Weights of a small transformer language model.
Size: width 384, 3 heads of 128, MLP 2304 squared ReLU, vocabulary 22628, 37M parameters.
Architecture: no biases in attention or MLP, tied embeddings, gated attention, capped logits.
Training: a variant of Adam for these matrices, 624M tokens, 9517 steps.
Each number is 500 + 25 x the weight over its row's rms, rounded and kept within 0 to 999. Layers, rows and columns count from 0. Numbers have three digits each. The size before them is the row's rms in percent of the matrix's.

# layer 5 MLP up, 2304x384, rms 0.0514, rows 2118-2262, columns 96-191
094:500504476480518477488514528460487496483501473503493482489478476495462481510495505493531514516516532485534494482545504538520531502491464506450522543458506506503487496502517497418492514511532504460504502479494486521487509527510488502515502516493498514512503461521531527489548474477502502510
100:534465535477529495508462501486499549465496480516457466510494507525515512469497546503512507484481507507455485482480504515479505497517485476485510506535464518499446491487529503504522524447522536494549459479481454556480497476467505476497507509524494465503502476505486529452507501518505496478
106:475470491506508522500493471519509483471476511540511517514463523505523499499492544471454530459453480524521479473488487520515493507486507509467493509485513488482493501498496475509488523423486467494513519518499524517569497523456483527504479482484470506513483529482463501516512463483550483473
107:491547519480522489520530462491512544467526506505492523545489461484475514520477494515503469552503536458521467505523488508448480489496494475436453560500473488523535504524496472487464531487491465534491442491468487506521462489508494499496533459482505511475517474539505490497532482491498505485
108:487516530497557442516497486458523514529501469473489493506519512501545513498534477461499502500491504487525516518537467475522510525490474498481483529512459510566497536453531529460454506493509510532494503474507499533516491511489495539492544491458517498487504474531554467491489511519548488485
043:506552513506501460531536488479541522505451532492485506519495487536498478488499499496494553521514519537530463517490495517542492577498487519479464524507510496502491482480492507481528467487524546501481483508482458515566518503544436511518521518530489489510505499529545498462514491482513517487
091:488516504484543484527490446494501517480493534515478507481491508524514557511471510468449494470511481521467514537540477478487528552498473523485506495480486493499466494508487514500518522497506522538507489505526501516503467504534478516496527437491514494490512489489550495496512492514521572480
104:480483507471510506469488494526551471533482492508510499475487510480512476488489544471512523472546531473478520480563506536523529507495457497443481489482499510556510515535517489498504503495489484520500492525485427514467496462468475553482516487504454517468499471496459486462517496512515522500
112:530504485470527480456503479500490511529495530481445486482479542541497537489496504531469547486469537529483497511493532530505505505514477438495521529496418498461486488490465486485558477542493492531505485499469471496520475508487485544513532529499522506489518482505524484533535505495501518501
105:492554491496490503531504492542493491522473520488485471498467515516509505478491496503526505469500482517519515485482471526488534506500472486449482507471512491528451518476509510513461486477514530500481539467455490519492516470494475479494511509494465520468473513504475513526507511469509498506
105:525528468460504512494462476509540487541512510521521491493468508482499500502501520537466521496500469487472516513527524481471569475527491474540498482507525443492509460482546478492485485473498515492512503515475509484504501528524494560510519466563452487486486541499486464473546431492514555493
109:518503506506526517498487479478509479466470548501466496489519473475513511463502571473498478472519536517484487517508527519491485465530490469452484497537479491512437490521483490503531492500563503494473499510527507513563523488490486544498501441515514502461487510480464509513495484489475498534
105:490476524491522473516518460513511487462503532502485494524503513474489534430514487495484499485464521528475465518475503507523501500485532480512464490485506479499526501478498506443489497504507481492505514479510477490537504488517494505502495490481469516514498475515470493467480494525470502533
102:521520496538517477522596507491532479497523528500496488535486473463534488476455498490501504536439482490520509494495520490496519514513482468509469539490517499493522501507461495488515550495535519502537515498494505535476511486489498503526513529535481506526528534523529465463512454528520506516
111:478537528476471497543513516506490499499513501497484483488415500487500532473494506490522504472437514503477514485485478465506514496521516482475483473502526481521481449489490461445485470498508494479509518530481473501500508499526499468499526422533469515521511533487508479462506477502531530504
084:512484532491475487507510484493501507466509500512477543502503522453480525489439478517484511549466507472485461487508484478503525493505481457474501514474485516499503522509501498528479510518459491504523516490518518503529500456532507528483524540502525437518515530458522488489511520517496528539
107:502492504521530473464501438520473512508509543539495513520493519505499496491489463454515496512522540477514485531521501517484542539525520505513513509522495532535444456514474493494536517520547523464456472498497493496518486499545496523500503513512512496519493468576516534493501486448530523508
125:469494504524505480480492470501518548474516483467499458506502485551510526494447508498456494537505499512474484534535453489516531500493464489481513555502487486563492450503503495514505538490501504532515487480437515454558561538469473561518475522494496522513536501518473505492512486508485514507
041:520517471467546500502505484484472505531494527462475510535474470533534523510471514492508527497505520501486479493501442510525504526495505478440457530482454487492451452499488508501496525438527545516469494525492488525501528537504426509531545467515502470526521506499474501458501473492511521508
110:511500524501491523449548469535497458526500527466492465515534504504499450540488526526513516489482507500493499495458508502477507500482505502501506531515504535506521492500556492522454492481519516535543520519497457510543505512469487508514549532490476460556476499492508487516552498538463524420
039:522520527492520478488513522482505484520502490463512517497479466482510504496469498471479503504459506492503459479526466527482566492508509485503475515468480492547448493471442505488519478486515515524500505524506496525513537513505454522495464474533501497491491513522502479506521465505521502519
039:516530518515513483528526454480538472515537506479486525491475482526520520503464544475502533492473539493456481503501452513524512516508486494507480527542493485521462492493486455450503517481543524485505483481477488528518499498525473510531486484519474474510501534503523507502533462482545474500
093:521487498497508496459483538519516491540492539457449485513515497450479496491504501506515550478507492462486524490552458508536511523503475514469488529513454504507461508500425511485458517476511505492479493464535459502502460495503499527510508533502551461488532527531490530534485522538511507498
092:489470493485503492513480508515507512475475471524480495505492505500466525509454477518476543515499510484465490489477511435527495489485481486489487517498519507478541495495546525497530512526480468525486519469488508502527498500521485498502459474466528442515538508473477501537571480493528547544
107:480535485443503474516485464519517474486510517518484544499516491490498512517505467545557468508474491485503515496497463477521520542528511522522445543540521495495500484476486502518513511475562528511507524503537490494508521539484493508516555498524454501515521484552486462487462476467528538504
104:503533513497510499499539479514505523528528539499499506502460520502489496510469558544454498536488501522505497490536487480523549526481485488468487518453515532482520492522537521538466531492565497471528470495508536519548487506522482529495489519509475493506498514496491479504534544502477519510
053:512474494463557549500488453482509496532488517534487510468445494521489514477502503511508525509502474501493504509547538493513485518502501502466520545530450468502448488474533504458540511532545487546444479497465518484502517478490474523526513474503530457532528520510501534495536432495511508533
110:512500502481475518559515518522482511468471487472483519508460471552498505493471455505514512510473518479484447497523496473509537483468520485481522478497500516501483482497537489518484548480490518495488488560460468510501494508464486540510498489520527498537531547498481475504471521536563555515
108:495494507524542514519478522465479525525480502473508502510470527518519503497488475515465488478516559538551484572504461502522500496499472524515502494529455489567521519480479471484505519502517479515458460456468504479476508481474473520494484470478503524491547536506500475466496480507461527507
109:516463502517467450526495530505528542514484509509488495505471525532495511499510542509492510470458542491456515478476439490523521510487508549496525566504489510467535477491569479468506483485477513519491461497528512506492486482511496486536529483473479475507498529488481512516511465498467543466
117:551481522533495501525574518500529474548519546463506516547475482497511500461509511490445496471475511473493491521512520521508495503518502479476496478504496452539486462504507502458505485482483493503514509550521496511517533525525478488519506477559521470524454515520453490549494502504506510533
102:512549509485498508501486505518569544486529499441496525516481523513483503473508531474523496487488494541501512541485476482519505514501489524502505477490511488501480486512511540508508503491511501488462517489475461471499494475451490516560534497519518456462491497454526533470518478469535512509
110:538482495475518472526486507542518491507511501482504495556458480506513507479510550477539561472490495517477503520495518558496479496494501504476499528510490476494454479480474499466523511505497500490543490477521474472522507457508493497525559486532518485509479502557476503456515529453537463498
122:469514546463541499520501505519501471476535495500486555513463481530493477523539545517504514512510471483424487522516518505531546468475493469478490501497469501475477477488536506494544500463536508498532491518436470492502491462487473484506554485498455523497543538480503508493549458466472501505
099:535450492491496487494499453521504521540493539505487505487469496505513525497522484477490508505476517482555529504511511504501466525507485454449493483479480517484482494476459485508537445537501488494503466498499519549500507543541498514509459509518468479539491523493486507493510478437518492492
108:513515487482567444481542500467497517469516506491486529549480499513493482510504524458450505514494496494476485493562505524461509494493461482497493512517498483523508466497506447451526512470490498497468545498446506519503514470493469509523510509482485525492528489513538519528482452496476500489
089:513482513485503489464497478462522524527495507492523477532522475472520517533476515479540531481500492475522520551510512475532493520493492525448505505507463484537464528491476516528502505458495550549456494487473508527497486518483499561507481524502507472522468492535518520511546447495545456526
098:511498534530524494520479504481483551485510465485482478524532448513520557506466473493486480478461532554504492559469479534470490524499509496465514541541456527526502519526464480481511473503515498523508487487524511486491519545472513513519517510506464457500486480557494504498540457489527504539
117:513505492474502509470504468530507481570496546531471488478468493500559509492474524514504508513529480510450490533530502515498545513537508502498511513516479483502487507495484466464517510487521496497515518479476488502471513507491496521551517515534463449545564492531510493501517443487482477556
034:490519513455557511535543485485508494527510527468439499541439493497530482476491493474494528499507496505488519532487492531523502520501498469471479497510483513514496527495533503505529541477497530494466479489436488485485493484509453501509513496489474468490506526516462480485503426482528514496
097:474473517544534519519466506525504538481543533471479503514464442526479540517499474507499493479503506457491469532507505516512496479503428487524488476484516514480524492481493504432489520508506517470497501485497522495492480508529478463475481502492482506522471485518529498540490488496498478458
101:496527493521517479473516476509502487525505497519478511482482471491547504478500533548495515462519483482524507522477537534524519482515455500475486534527480484549504463527477474543553481468495523553502508516518515542519524504534492491506485459485474521503498487484515488491471468510521517506
102:497516514494521468516543488495492487540503468526520528508491482569545492455503512501496487476520534511548541469497507530516448520467457531511483478516495486529522495528510509511482466466532491520480468486500532438500529513462477479509462478490536499528470521508492503497484502485484466526
113:536500494496492510493519499483491519517533498533485510484487517477542517494465510489532546540487525525502468548466487513486501525558501502501523559510493526515481504521506495458490492484508500499516487543507515546495495496538493513510489456500477482528493500503492471473496522484505478503
116:512520526448541483464497488527541487464526517505477499536470489441496502510515528474505490503514491513508492492526461478523509491562482491514476510489503472515509463492508524513511487497548462473493520481475496477522533497500479520498500471513455496496471510479467471472498489481525519515
035:493489523482489473495516497501514531556519508481510483534480511498516515506472508485514572489465548472484499518516496518550547498509518489467437567523474507505499505505472535474534510460556524502439478499470461498503498535492438530522516455469496516495530501548482523527524489494495499510
103:547519501485506469512477514485498533561492530531488503508518537534486473464482527476522506493471537509504492497486487463518527494498505488500479492516491478493478450506516509516532553535515496500527521482504504512517499543478463525506548534505526513542484533491520489465523512493521487518
118:500475525492505488501487495490515520540521558464508499512524471503501505501475518461469484505458476484493462481543561481488542487485486502492449508510510529489499503483457517450494502514467536521487487513534518472531471507488490491486518512482495472517544483494475478511507453510506471498
114:493521473494488465496501507533518476497491511536476543480506473508580545500525540487511509515481468537494518490515516479454502471492493528480481517466441507470473461484502473515530486501512489516524471481524497522495507513505487500537524462533463510494498494503473487520516498518542493495
105:487517496522521526504484476526515503545525462480492502483451476534508515515544546473521521523494495470531487542467490530574519513504472532509485516475461472492509520511455518534478498510532511512486526481509521485475488528466488454509543517480390491463463427467502454515542527482497497459
047:508496516470518495474557458471514521501489501503512521503508475522504563509472517466511544485460534480510500535506514500493496502489488471485441517524462502503485465495504459510509508463525521515467494513491486481549509490489443514519527504488481458509513509529472506452532480490530496524
034:535519464490507480469546484500543525511485506471496493497473510531498498518484504511494515463502518490480496498496489501513519546512479490496497550492466468516455483512475483490549485493495499532502499480442469502563497478516464488580499509518501489510532497524493495522496477490494508509
106:496540491523502493524524496518524501542515501497541476510486473490521551516549484526515525472522525538474489499505477542543536513533507456487497488526472525513506510447515497522502499444559488522502499478521515512460501487519501484493472510510494498510499485484517520465503451515521480506
046:517501517501496446524498429501515466499495513437493511511464493517525529433491501501483549486488505490501497518530508526504500536551530511472492554537493515516460474530505484471512461482516511519511499508474495484510504498475450509544499471507492497509519503541514492479476434494523495512
107:473515540440542475484537457461500488462514513511516571488485514490516482476508471513515493509525549491508481511458477488508479493532484527507510533505529501479441515493448472486515538513518513482475529472507469469478480553542485515528501454474493472475520489506445519457501525518478493488
097:539441515510495508559490483475522476552471498531469499502483472503491529523507515518500514529488512467515539494507510533512505488501479538497466503542509473485515474470535519513487511481517506488483482515501466473503502506529508479498543459523507476481507465479499498493567504456500519515
102:547508517507491479537503508516572508529469454480534477488500514500491527503507495503469561500504531453460527513509460547511494506546455524478487465513476508508487498493474532502481501525506517469535536484522480480496481513517488533497473491517499422539475535487518478519483512497512519469
111:463517506499484462526540458487518494550465496455482487518492499566498473471471543486487473517494506552505543518540484501505502503510479528505490518480483561479491503495490488487497469510501534491506461501496464511480445504503487470514489514526462498518507479535497474465545512489531515490
098:512534500477555507476458482524541506467478504488463458497488453519552504472506490473496497492466496479518467522495456544485468525508480487467500487522504500520518532464454512543506468457522460515541525499457484498531514500446477529517492486512538528518539476507492529461498515457537489537
109:485534525475530533535515479469487486495499539515483475499505492478523513486509486451468502453513500453513462553484517506487525507509479489451455516539492489521509534519524467482514526469501494543498525480490486455501479527525483479481535452528485487518509492544470470437479510501548473521
105:516485460438552486475518476459528513518488521511500506514452482516478521513532515506474582490499542487518450484532540512526540483503499507461479587504499467520493496453504491500540489487510479527491454475508525536485549510499478538503539509513504491487494491541478547530528488488524470530
108:499529530510522479519482493510484475505505470521512538533486490512509486508474553495454484527472477514457513470495453490486556503500495500539474525469511503519501476477483504484474465440504507495490470501513515528492509493477474511506515512558468471458487454491499464486596463474531522488
115:510484520504522499516508467468532527530533527492476504482510478550542522495518500497496496517556582480520452506526475532479530526512500545513515507492496497528508455532517481504505531498506478519477523470493468507544517530493492488519467451519486486497491545495518493489508531463475535500
106:460546489482517512472521466520497505550504524466490496541500469517509459500451480505481492516494535542472529510495484506499507514493534494506471495507488474531510488510542492517483495488503487516491547472486499528494501473468478515505512533488537543512516504524512522515520523515511489538
099:483517500528485462554528496522520485458512483471512492507537466476508518516499485477443520550476496476505504520491528521501499544463513491500473532544486490513476547494476476462473514497495536490550476509509527469491505512498497523539472512517517507563513516541527467492488457527488490480
042:512498478481518510512518471464527522542493485492474498491474504484528523481502568501525514496518485473500487507554425482537489514526488490469489520522494497496495492522496525486527542506499500472477459511502461502519544518505464490520532505496493522485503508506517472522550493497504507530
091:504447493476485493502520513508526518542521498511466504469484522504523489492540523508519490538476500499527470510520469539510504512523438539504475498527467535531499478529507505487452515506469510543481479501499475528485477488470469514512526493525503525533501526538506475487492521468489517507
116:502519496500541442522523474541575484510518530518485535506503489468518503499495495534454500513473481563496456547495504539499489524514518482465501519487506513495477505527470500473498475511520547496498468491492519519503527501536457532505488504538481497499505479511469509500486458510517529526
111:453497528470474502506533504517538475520470520481497530512496503479545532460497507493510518478515524494541487500541508470494508504485470511490449510504499516482491480528473502499575487489533488502535476520536514494494531548532494496502502478490475496499533492487489513457520518470494508496
107:508502503487493488517496505520519481560498546494474525503419534559560492507502519496499518482461500474499509505504460493502487531525486477518482506510468491526506498464518502489514486495524500490513534508526495514494542511557474505516474463522515484531484538489496447518508500509500542538
087:476536527509501465501507508490485539476540457515482487559517519497499474504498529523534484525514503453466503473501481541503496495490480494502471485478536499537515491487518492509463548503462510508539458467500506513477524490521495509565483508510511485536466483504500475520510517515507543473
103:484531465520499514484552496501512488487452516522525507528458499525501482495520487500467473484505496452503513543518525503492526497508512487502494496455510490513517503519470525544536489512529524477491527482478502519513483500468487517508516489530486488510505489497479496524510501490498551508
111:489507493489475497497469513535485493482494479517485505533429494500551503495489471511503497474435512486512515517476491484468499495540512485502532503485491496477466500473509488478514535519543485499537489490528537501495478534492494513510506464490537500510501495505493496527496503513470510517
110:464478517491516467492530510570488467499521520479515490496537543523526512483501480481496526507471531486481501502526503517502513538514509501502477480462474481460508476507490505468527497500529545495493452497534497482531469538481464481509516482519501494573500509526494478511486499476511511496
111:456499479466491489511533467504537477499509556508519499507479524509507503484493496462503474504511533511528498502497526496500515536518550488503507537481473498521463497523503523522542471457503477511505505483516545515519503510506485526523514464535502449525484501517526469479503490511491519489
117:528505471460539478540575490487514505502524498466482519501506522494539506539453461490498503483500527522512481453479476523477508529565496454474489522515492503488535496472497524470460495461515522530517510472475517477496542506470487509478525510477524488496481502498491503494495533528508531533
093:528481527458470479531512517499498489485504499474477479496471451495514491526473462520529534502502496481505502517554509476548476528516464485501479506495501466496521486490500528509482540503534532504451494484543503510510510512487490488493466508485521479515467556527468489488496478515449494526
109:557557461497505497533515515477481531491531523493485549513517508527517525498501496497466518524444494507521453517472504474454520552513506499521507567526509540468517498504503466488526511474460480495523493478501514481518552503524487490574498465478477476510503540537507485499530519522527540497
104:461522510528470532520525500478521501468494566498447531518493504535482475501496541485508508518524512460509459467542418469527538501491513486452513514475523503485523512461535501500522503489543510516507516526484474497494460465501490458544488531520528522520509479500511522506517472488480536501
116:526515490532510488477476496507529465530528506495483518535467472493507513541496519532506510474489486503437461561515542484505552503513459460498505499496513491494504456491481488487473495461527504472466492467454486477486469499494488511527507424564515482546478534471534479488502524496493525519
123:501516492478517473467514513538510469508474471499505518507477505524484501481502498522514555457482467490491502518458472463492507483519518496455519538481457499519504483470523522513515473490506488518483509533507464483488493509475466531489528508491504473510498492529493486507522491487510469507
110:506502525498522496522484492526504510481490468453499503478510457510515508478514506471500535518499514520475454519463516532497511493534465489508523528514469481502498514485526523478562495477505515493529562520478471473473507507501489464501526498498484494484492475494469503492503488513522485489
093:471493501471481519546481496501517543445529464508439499466493486504504497516468489515513505528469493497550460523546515502493484511500493550451486483526457518509531515498505514497493500487479512531473451486482495515520513492523494522483524446486529488500552525525517520512516512474457495516
115:499498498508484467532517493524489493464500470500484493525471465496541498509487533495462491508509517508483481502487514496479471516539471482504497497476465510488484476461520497477527508482482505493505491499440468459539514503533489482499465486520480500479568496499474511462519505487484477499
092:518511487506474511476478458507525472585449514515491462492503512479494560501495498539540511512470487483490502475489500489519496516515494481491488531525484498480494504438478526520478490485483502497501453522512504485497478513505509496500471492536484495557464479511504467449515495459508540521
113:510506519515508492521527494453573546471505522483456539510490471473546515503525500522483487538522468444483484517518501505480493525515426509493496469527493494532539471482445485473506454473501537507502535448508490486478486510494477550527516436508485469518491506490496530466483502474506510537
103:469490463526450500532550462503535495528513508490516520506515534551515541478497472488503531509500511478447492489488523490504496490528485528489477546527489526484507504451483506490455465464509483491528488516510504491456505517513491522555529550532527468496483488494513488452487516506511482480
103:477489521451513518495460504491504508484463464513463504505513463516555524484502494503482532497505462469469500520512529493496497504546529507413506531514491492514490515468469484476501486512497497514469505458484514502469525541506504510529513442522497467466545513508479494495522492531515477576
120:499526493512497509505521475499482464543512540482444504480496524508517494497474511531491498468474511524504485492550521514504511482498479495516520509504525469512542483483522481506474532505464452510526479473498502484506489472516491474533533473450514490530467557514544489482537467523475520536
122:459508507492526486501525531465496521489508428440467475502502474507513524496512506474466517535506569487476490505512485496511578507547494483456491549499508494498456488451536478441533495490495507523510501489514437491503506502477483559516477506494507455566516506510502502491516475483497512507
042:494511546500546489502559475538531498540484509473499509526498504493520515521529559531524517491484521499499495536524433498495528507503509522458496538511436480524469434514502475486503524462547508514470502470489490531488497475503477497527521491534454454516512508556497444487539460484491512502
094:532480518509515498469514476508503536557503521485441480505493463478532506501534526497507522502509507524527513554513533539517492496541494524492450485496477482520455516475476517499530515491516513498509530486514494506514523505489475498501517501510493497484481502523465492487481476479499513555
105:525510507556567504492537500496462514490518502474496508555483506491519470453479511483484519486500502502475484522539480498490518487523548477499518490482495494486489484493462505511525543469536497481494513473489510516474474510541485472505528496520475495486462470505548489480502487523492475481
108:492493479479474475517556430500495502503518521509475493506441513553533524470458513498500506483497556544509522484446519522506493478552505499516506478506472499483475453497473517480495518502507502525452518492459516509571519500518492535490509475525528490490558522540496504477512523482494529481
080:479533523453466485524497477503467481521478509499467488498534514523487525477524510507529457533516473474548530502457510523459504505518497508491493518488512527537501486490481492471463480436465470460499536456547503469497513488502515582500525422474485485487520496519505474479495486512556488532
043:511518500484537494523537476445517513461513497475491537499476492526553553488495503496507497507443515489512497531533501524528557519498520511455446499512460501524497467455469497490524503479496490505482517474493511537549487522504482529509485497512521476527533548510468513497531457501495564502
106:516568493508488493516532499474551502497512507465495506547481458578509504466475484502526504520514546495503505524473471481513505498519483490513462508509480526491506517515489514499549535486518544509492471483468522516511458499512489500496504490493548512495478538491491505506507484555488544515
053:506508497476498471524510480497513484498493513470469499513482520521544511457482473485480562505488525489472491570554503528519544502529487523439487532510486488540464480445463527462539512454502486539495427483491490489522526499514459500496508522525493481476534499537514512515502482504534491530
111:456508501462527467485488479505494475455500513537480484536459506501486513514509486522500526497471525471487490538473534513488544472507499487486465532491442511540480496541523510468531490498480458502518482467474506485492486476503485515525478487510531490448498455487491488504497468515477461487
105:510491513496477405514473523523498478462472521490505542523448512509518517530497494495540513540521483497509465528521455511460503542502492518512465477513453518528460482540497441531541529455525472511508495484466503503522518476519470518519516448523513526509511505471503470496479515473556559513
109:545525491524495458559542503527512493522487484445487521453469505492508506475493474502499504515496555476519490540495479534522528528498508512536469502504493522501506513492478534473513501495527536461459499477465464506491491488491480491498509512515486485535478498495560507552521513503485458538
106:517504503499519492523513497518496474437497509470467523514459520490498486506477558484512509504525501543510478473490448533536500516460504472459505500510532499513494460490466489509490535473500499532459511509490523513512490479539474486519494511506464538515491566482460499484493495532522505479
110:528483533526513457526504433502498490496545517520509464527519502484482491474498501493489469497526519477499502573521498521475547524493473496469454520513474498480519446559450543508484480497504506487483477457502472476538487506525486510490538472517469484497532486530479511491507476474495508470
103:480517507481495499561499505497458596456477492547476483488489484516506500453529500550451527525481512514511497558519511479507525476468515486449502474513488527495481513455459492498548492491502546489517451501471452522491522501515486496526485528476496476491550482539525525485555532528483494501
114:501540505462455466506495478492503480515497520488506468518461498541521522469514483496494513520523529487511522503475490522528547546511498469499481493495521483526485513542529477502504483446518484498506491466468496458553491497508458548483477509471493497514486499504490510487499485522505516515
103:539564475477484523517519518487527482502483474441521503509480465497489534466502511491501504488564525525471531476477482512537532479482432505437472487465533441496502473512521465498503492505518511521508492503491499538522494522484487465530513457502468494513466536504535440503504491490484496494
109:477554531468499496524546472490494498508525483425474536514445512493475534489477515527491519548510541511486503550522508483505496489484497513468515481508494513477470434469479541455496504501512499472498510540492459436510494552485504519512504441485497467534511505514514453502547536505482483494
096:487538486529500487481510469527504503506470509491483524527506429498550504498522415484489484528500489489503487525498514508525487500499517445519514511489532516524490500535473479489507486474511482511488490518463495498512486485477493536507490462493514502503530503537498507445512487482546552518
118:505532519498499494528479494487522513488519514518492479482501507538531483478536500488530546508516512466506524506516508532524532534509526514500502517503499485503492500474509486507497503482483511548531492474486519531521495504520491503514505458513502487498524538518515524475519495457485526542
108:481573544470490483530539496520519498504478487508502492474436524488486511474510527504496511513511536500486498447486479458522543487503547524472505569482511521500480466499497498514546515479503518490500495519493481521542517511455492513506500469465504520504563523526544491433492475512498528531
122:530528535535493503513491483482493483535496489496523511508444488511522503495457476500497537490476511455495513520458485546538538480488440533480465492508529489520514504529477474504471555490463509494499511521508499491508523501531466495526457445515479490497477510478481445494500522476531522503
100:489521507482480493524497462516519462481494525475459540480473503514511489523501515486511512491536495523537502463533488480579491476527448503491499516474496527514453489468498515507543530504481514474420532473485473524489490494481488547517495518456494511470504521484528508495519510513507489519
036:518503511491533492498518498502529502501493499479510507546489491528521532469495488474497532534506505490502472503475512482525518548518520486461429521507448520495474511527529517487508501513515523504509442473499483535533506483516454504517504473484488498503533497537522489496501499491531490503
108:506477487509512482461506515508539502512528502524519515511494510491483495548513551525530506513521513492499479529547462546520558488544483520530515548514480516538478437499501527487532509511538538501480485474513457537497522512461491507505510491503488485528449459516518528500558489455476481485
107:544505511496501476547485483470517528491467489494485542491476529518509561473469544492478513501467490491482471491510489509499507505537476472509498519498510511511490490491484506491494538446549519496460499498488499489482496480534488477529535531516514465540493488539502502478496472505508507473
108:481529505500547487473545491480541473480437492523465473478516543499505523471515526509488495519501466522509491501487491489502513519513518476447463508503507530493437503464501523478523481488547519465461569513492494507537503472535487522479542519516472500507505499480470483522481463505510472546
092:492516499506527471515515493496489514504543484523515528534468516513531539467487523479497472481514528487480511477513481506516520545487460542533448535556503514488515477497463529528474507472508443497480478483538461471494494506510491522584487521501503472493507484514503485485482504486468478471
118:503535526473516460517502498471515459524507505472501502488457498527485489455477500482525516499482503465446490548475504481520527496487513483491510514467504561525518494450499504490545498500507530515473477561466503477498498486484483508552502500508493503519471500493509493459525510481499520518
091:469473454486509521473497495525502542519491498517488508465522524507508554474505490490499511462523517464525505503492451460531478519470499501500517500499452523526501480510466497470556525545490483510495529531513471490513494506484499483484519479483489511522501476535510486525480474527513544469
113:452526503505495508481482471479502544536481506477500530549459553488492523499544517497495485484522498491496515523498477510523522500491511517481488499518483485459512482519453503473488535470517464473487522453523510492517474558528497522510508515504503470521511464552483493429491496451493526491
101:527529497500539494507511529490480525486498492488510486485461476523505492489531529487536497516545541493498481473535491499501523518498472521502481515529511504516453487525537500474483528546523520508505522457496464499532533488453465530524489491473537484497504531487509496495493497514468476518
104:480465509525550473475494544503529509507465502475509510461537525502498516507534515481483491522511541486511520495516529517499488547522485514498506552494458507494482519504527474490508521496497535512459466473510414521475509477491478517472480505479496424557499541507523509476515521538541510486
103:536484518495565491515514502495491513544487514484470508493501518555515485452470524460491516474488489499517484533547538489492486521492492512486520472519460519519474492482492500474502548524530513519502485500502495528516461505482502482492503509524495443544466500537517518471510515491503472507
114:482501524551488518521497430514498519536481482488487504475508460550517444504492492482532486523440561449495541493512509448500490495488459515486464506503458485483527497469473499461502544525538547513495457511483529535537463484496487438503522518499480500502480528552493508510499486488502492464
108:514513509493510502524506514490545494515481524512511490489518489518498510518494494523468532501499546521484508516511496509525487532530482462516494484503526534518504498498470526516482513506518524537498505510527554501501509501449467565498521523467522491562475557486473485477488491514506484524
109:548479486510493456503508492513515521532466501539492526533496523513519506506510504501504543478498543471506484510504464508479521493491471490494495535508465510522503469493450484445497493480458536459496511455495477490539504530529483521502504495471483494538449514534504484521499484474504485510
078:470481510489454497448487497501496456519480474490481534486483509535493443521536490465506503473509483503532551482525455461545481507481475484505472487543491459564494519485496533540501557519508477506490551525521508496497515471445488507479501517476546512493527492530468522561470498529511488488
102:490498480483511496501509514537506480536479517520501489486486462504512543497516505445457496475519487512473464494526487512476512479510487475504495513485468503507479486538541497512588526504524497507467487502498466541511525489459473557478516463509506502492497495479512538476516503504511505512
105:510498526548499487523523495460493528540539505510515477453453488484523500504497523495513504514504473437505525530500456488493476521495465465493510506519520508489490505502484494512510528462476502512494495444512462477498468515573496508539498457563493434513503498563531517484516491474500533484
112:535503483554514505510524462488472531543480466493532467504457511530506467499515490495486515514498567505504506506529522540481538481495491503508508473518484529497474453478483443484476493498551529547502479473487514470483448505469482475527496516494525513498513500501522508508512423510475498463
116:466515495459527453523542507480491459477474504526501502502524521500542463492479518460513549506433528466495461495471518517498495528522494504457490504528506474505459535494457471450554488503549523528504515506497525507490490521518503452512476477546498465543502501535491472516520531508520519474
097:518448478500540518531505513497539493493474481432516539539477490502505507445502504500476481474481522524500500503479522514563458515529503507481513504508522475470477476502479545490538491503498508518550516539484493531575504497519484457523455499498514481525486500463486492479513534504505516523
107:485518527504491488483487483503498527529506453437522490521483528541499516500467480497516509527499528495461518523501475481502505521482503520507463476527495464557499522501525425515491491431522513518508484483518503472512499471479499552502455530516512509513458537523509509484458491496542525464
102:504485536503545461518485524519504542496497506495480455531537481533522475511509454492486527535511571487491506509525501529506507530499507512490464513524507519466473427505491493504532548460471485493501475429486480521522498456456505512530506503536531481521504540495477471551505517478525517515
103:497534499498490497530533527493491466514473532509511477540503518490479481508514496498521502479508536495525532539550469518526518484506453445518513480491485502513497438495524502512554494505512510509440491507528490506481528521484470532492476494527467499489486494553483491482505502463513538521
100:483455525492529508486492493466523540504550540501486478530464502467503497488473494502505574536492468471520494492520526508536536552497494515453478504458515475480505523483523505460477477510526534509470468488478482533534525466558503488522559480501494451472536536488491492465518475486504470538
103:500481484436516474572467495511532470467469496499502491533497505516514505503508474461463519506485467461518453542479489515468498533505470499513517531525481420501450495519488499521508480459536574559537453494479490482509524503507488524495531478495483503528472529487489489505477486501540503458
091:507493491430546466528507555460510477536448505487479499497475500562464498510503501492524535492496528504505463497510501556536488516469493500490506511487480487495491472492559491497526533527526548526467501516459497507514535507498491547493498497461502502481528457460523450486494498467485506527
092:510488508475512508548495490503510510504457506503497482479503515595494470491549498465488518458535499497489507530523514514487486493473477433480515474440514485524473504518499512522496490447521591507493506514510513510549507495494489542482484528478499499483464504494506489508530498517474520521
106:519537462515455453494540471478495505478488505506505468486488512505511511506490495533429493539515535516513503526517476474533502483557508491490517501502508544537498474517460497489539511510513491526487473457453496501479440524538495503496533470504483493482483531542524491495491455488501487487
117:471495498496498448488539526482494484515517581467489523503487489513531534448477504485525482502504512509479458448520500547467511499499493505512507526561508497469497521492488499491491492443509481507487510478481487493514582509528487490526499515519466464562524456470523504500497499475495477521
103:502476515495510454517506480485522547463535497454459498585502450518505519482489517485503499483524467506526488504531511488469447527499506533510519503487477529460464510535492537484476498472478535506517439496517494472558509503521482482527562556517479461522500483517508512454522497458520514510
119:467522495493516494486465536513510489542505477493527530529432477544480500446517513473459508478534522469504430535518489543523507495465458491460503528497494450525490513458518484505532520478504492502491476514472499496484521516495480541478499503481512477480505485490472482519517481465508496518
115:506468535497537480449464509472521486543499474473497424513471518545494513480489503488511493506503523457459485474499497498510556535470434525455493515514437516469528537489514478489484491544485480504531443501498487511482518491511473503494516436483450509518509539523465485494503516497492479475
106:510483508511541503509515507465508503504513499458477480511523511523532507520519546506526472451476559513511460455456491505478493507493511502507514500509517521503495467510509494519488509495546518507532471494471479508502506528474484513515509503506498488508490543518515499474474503513481438488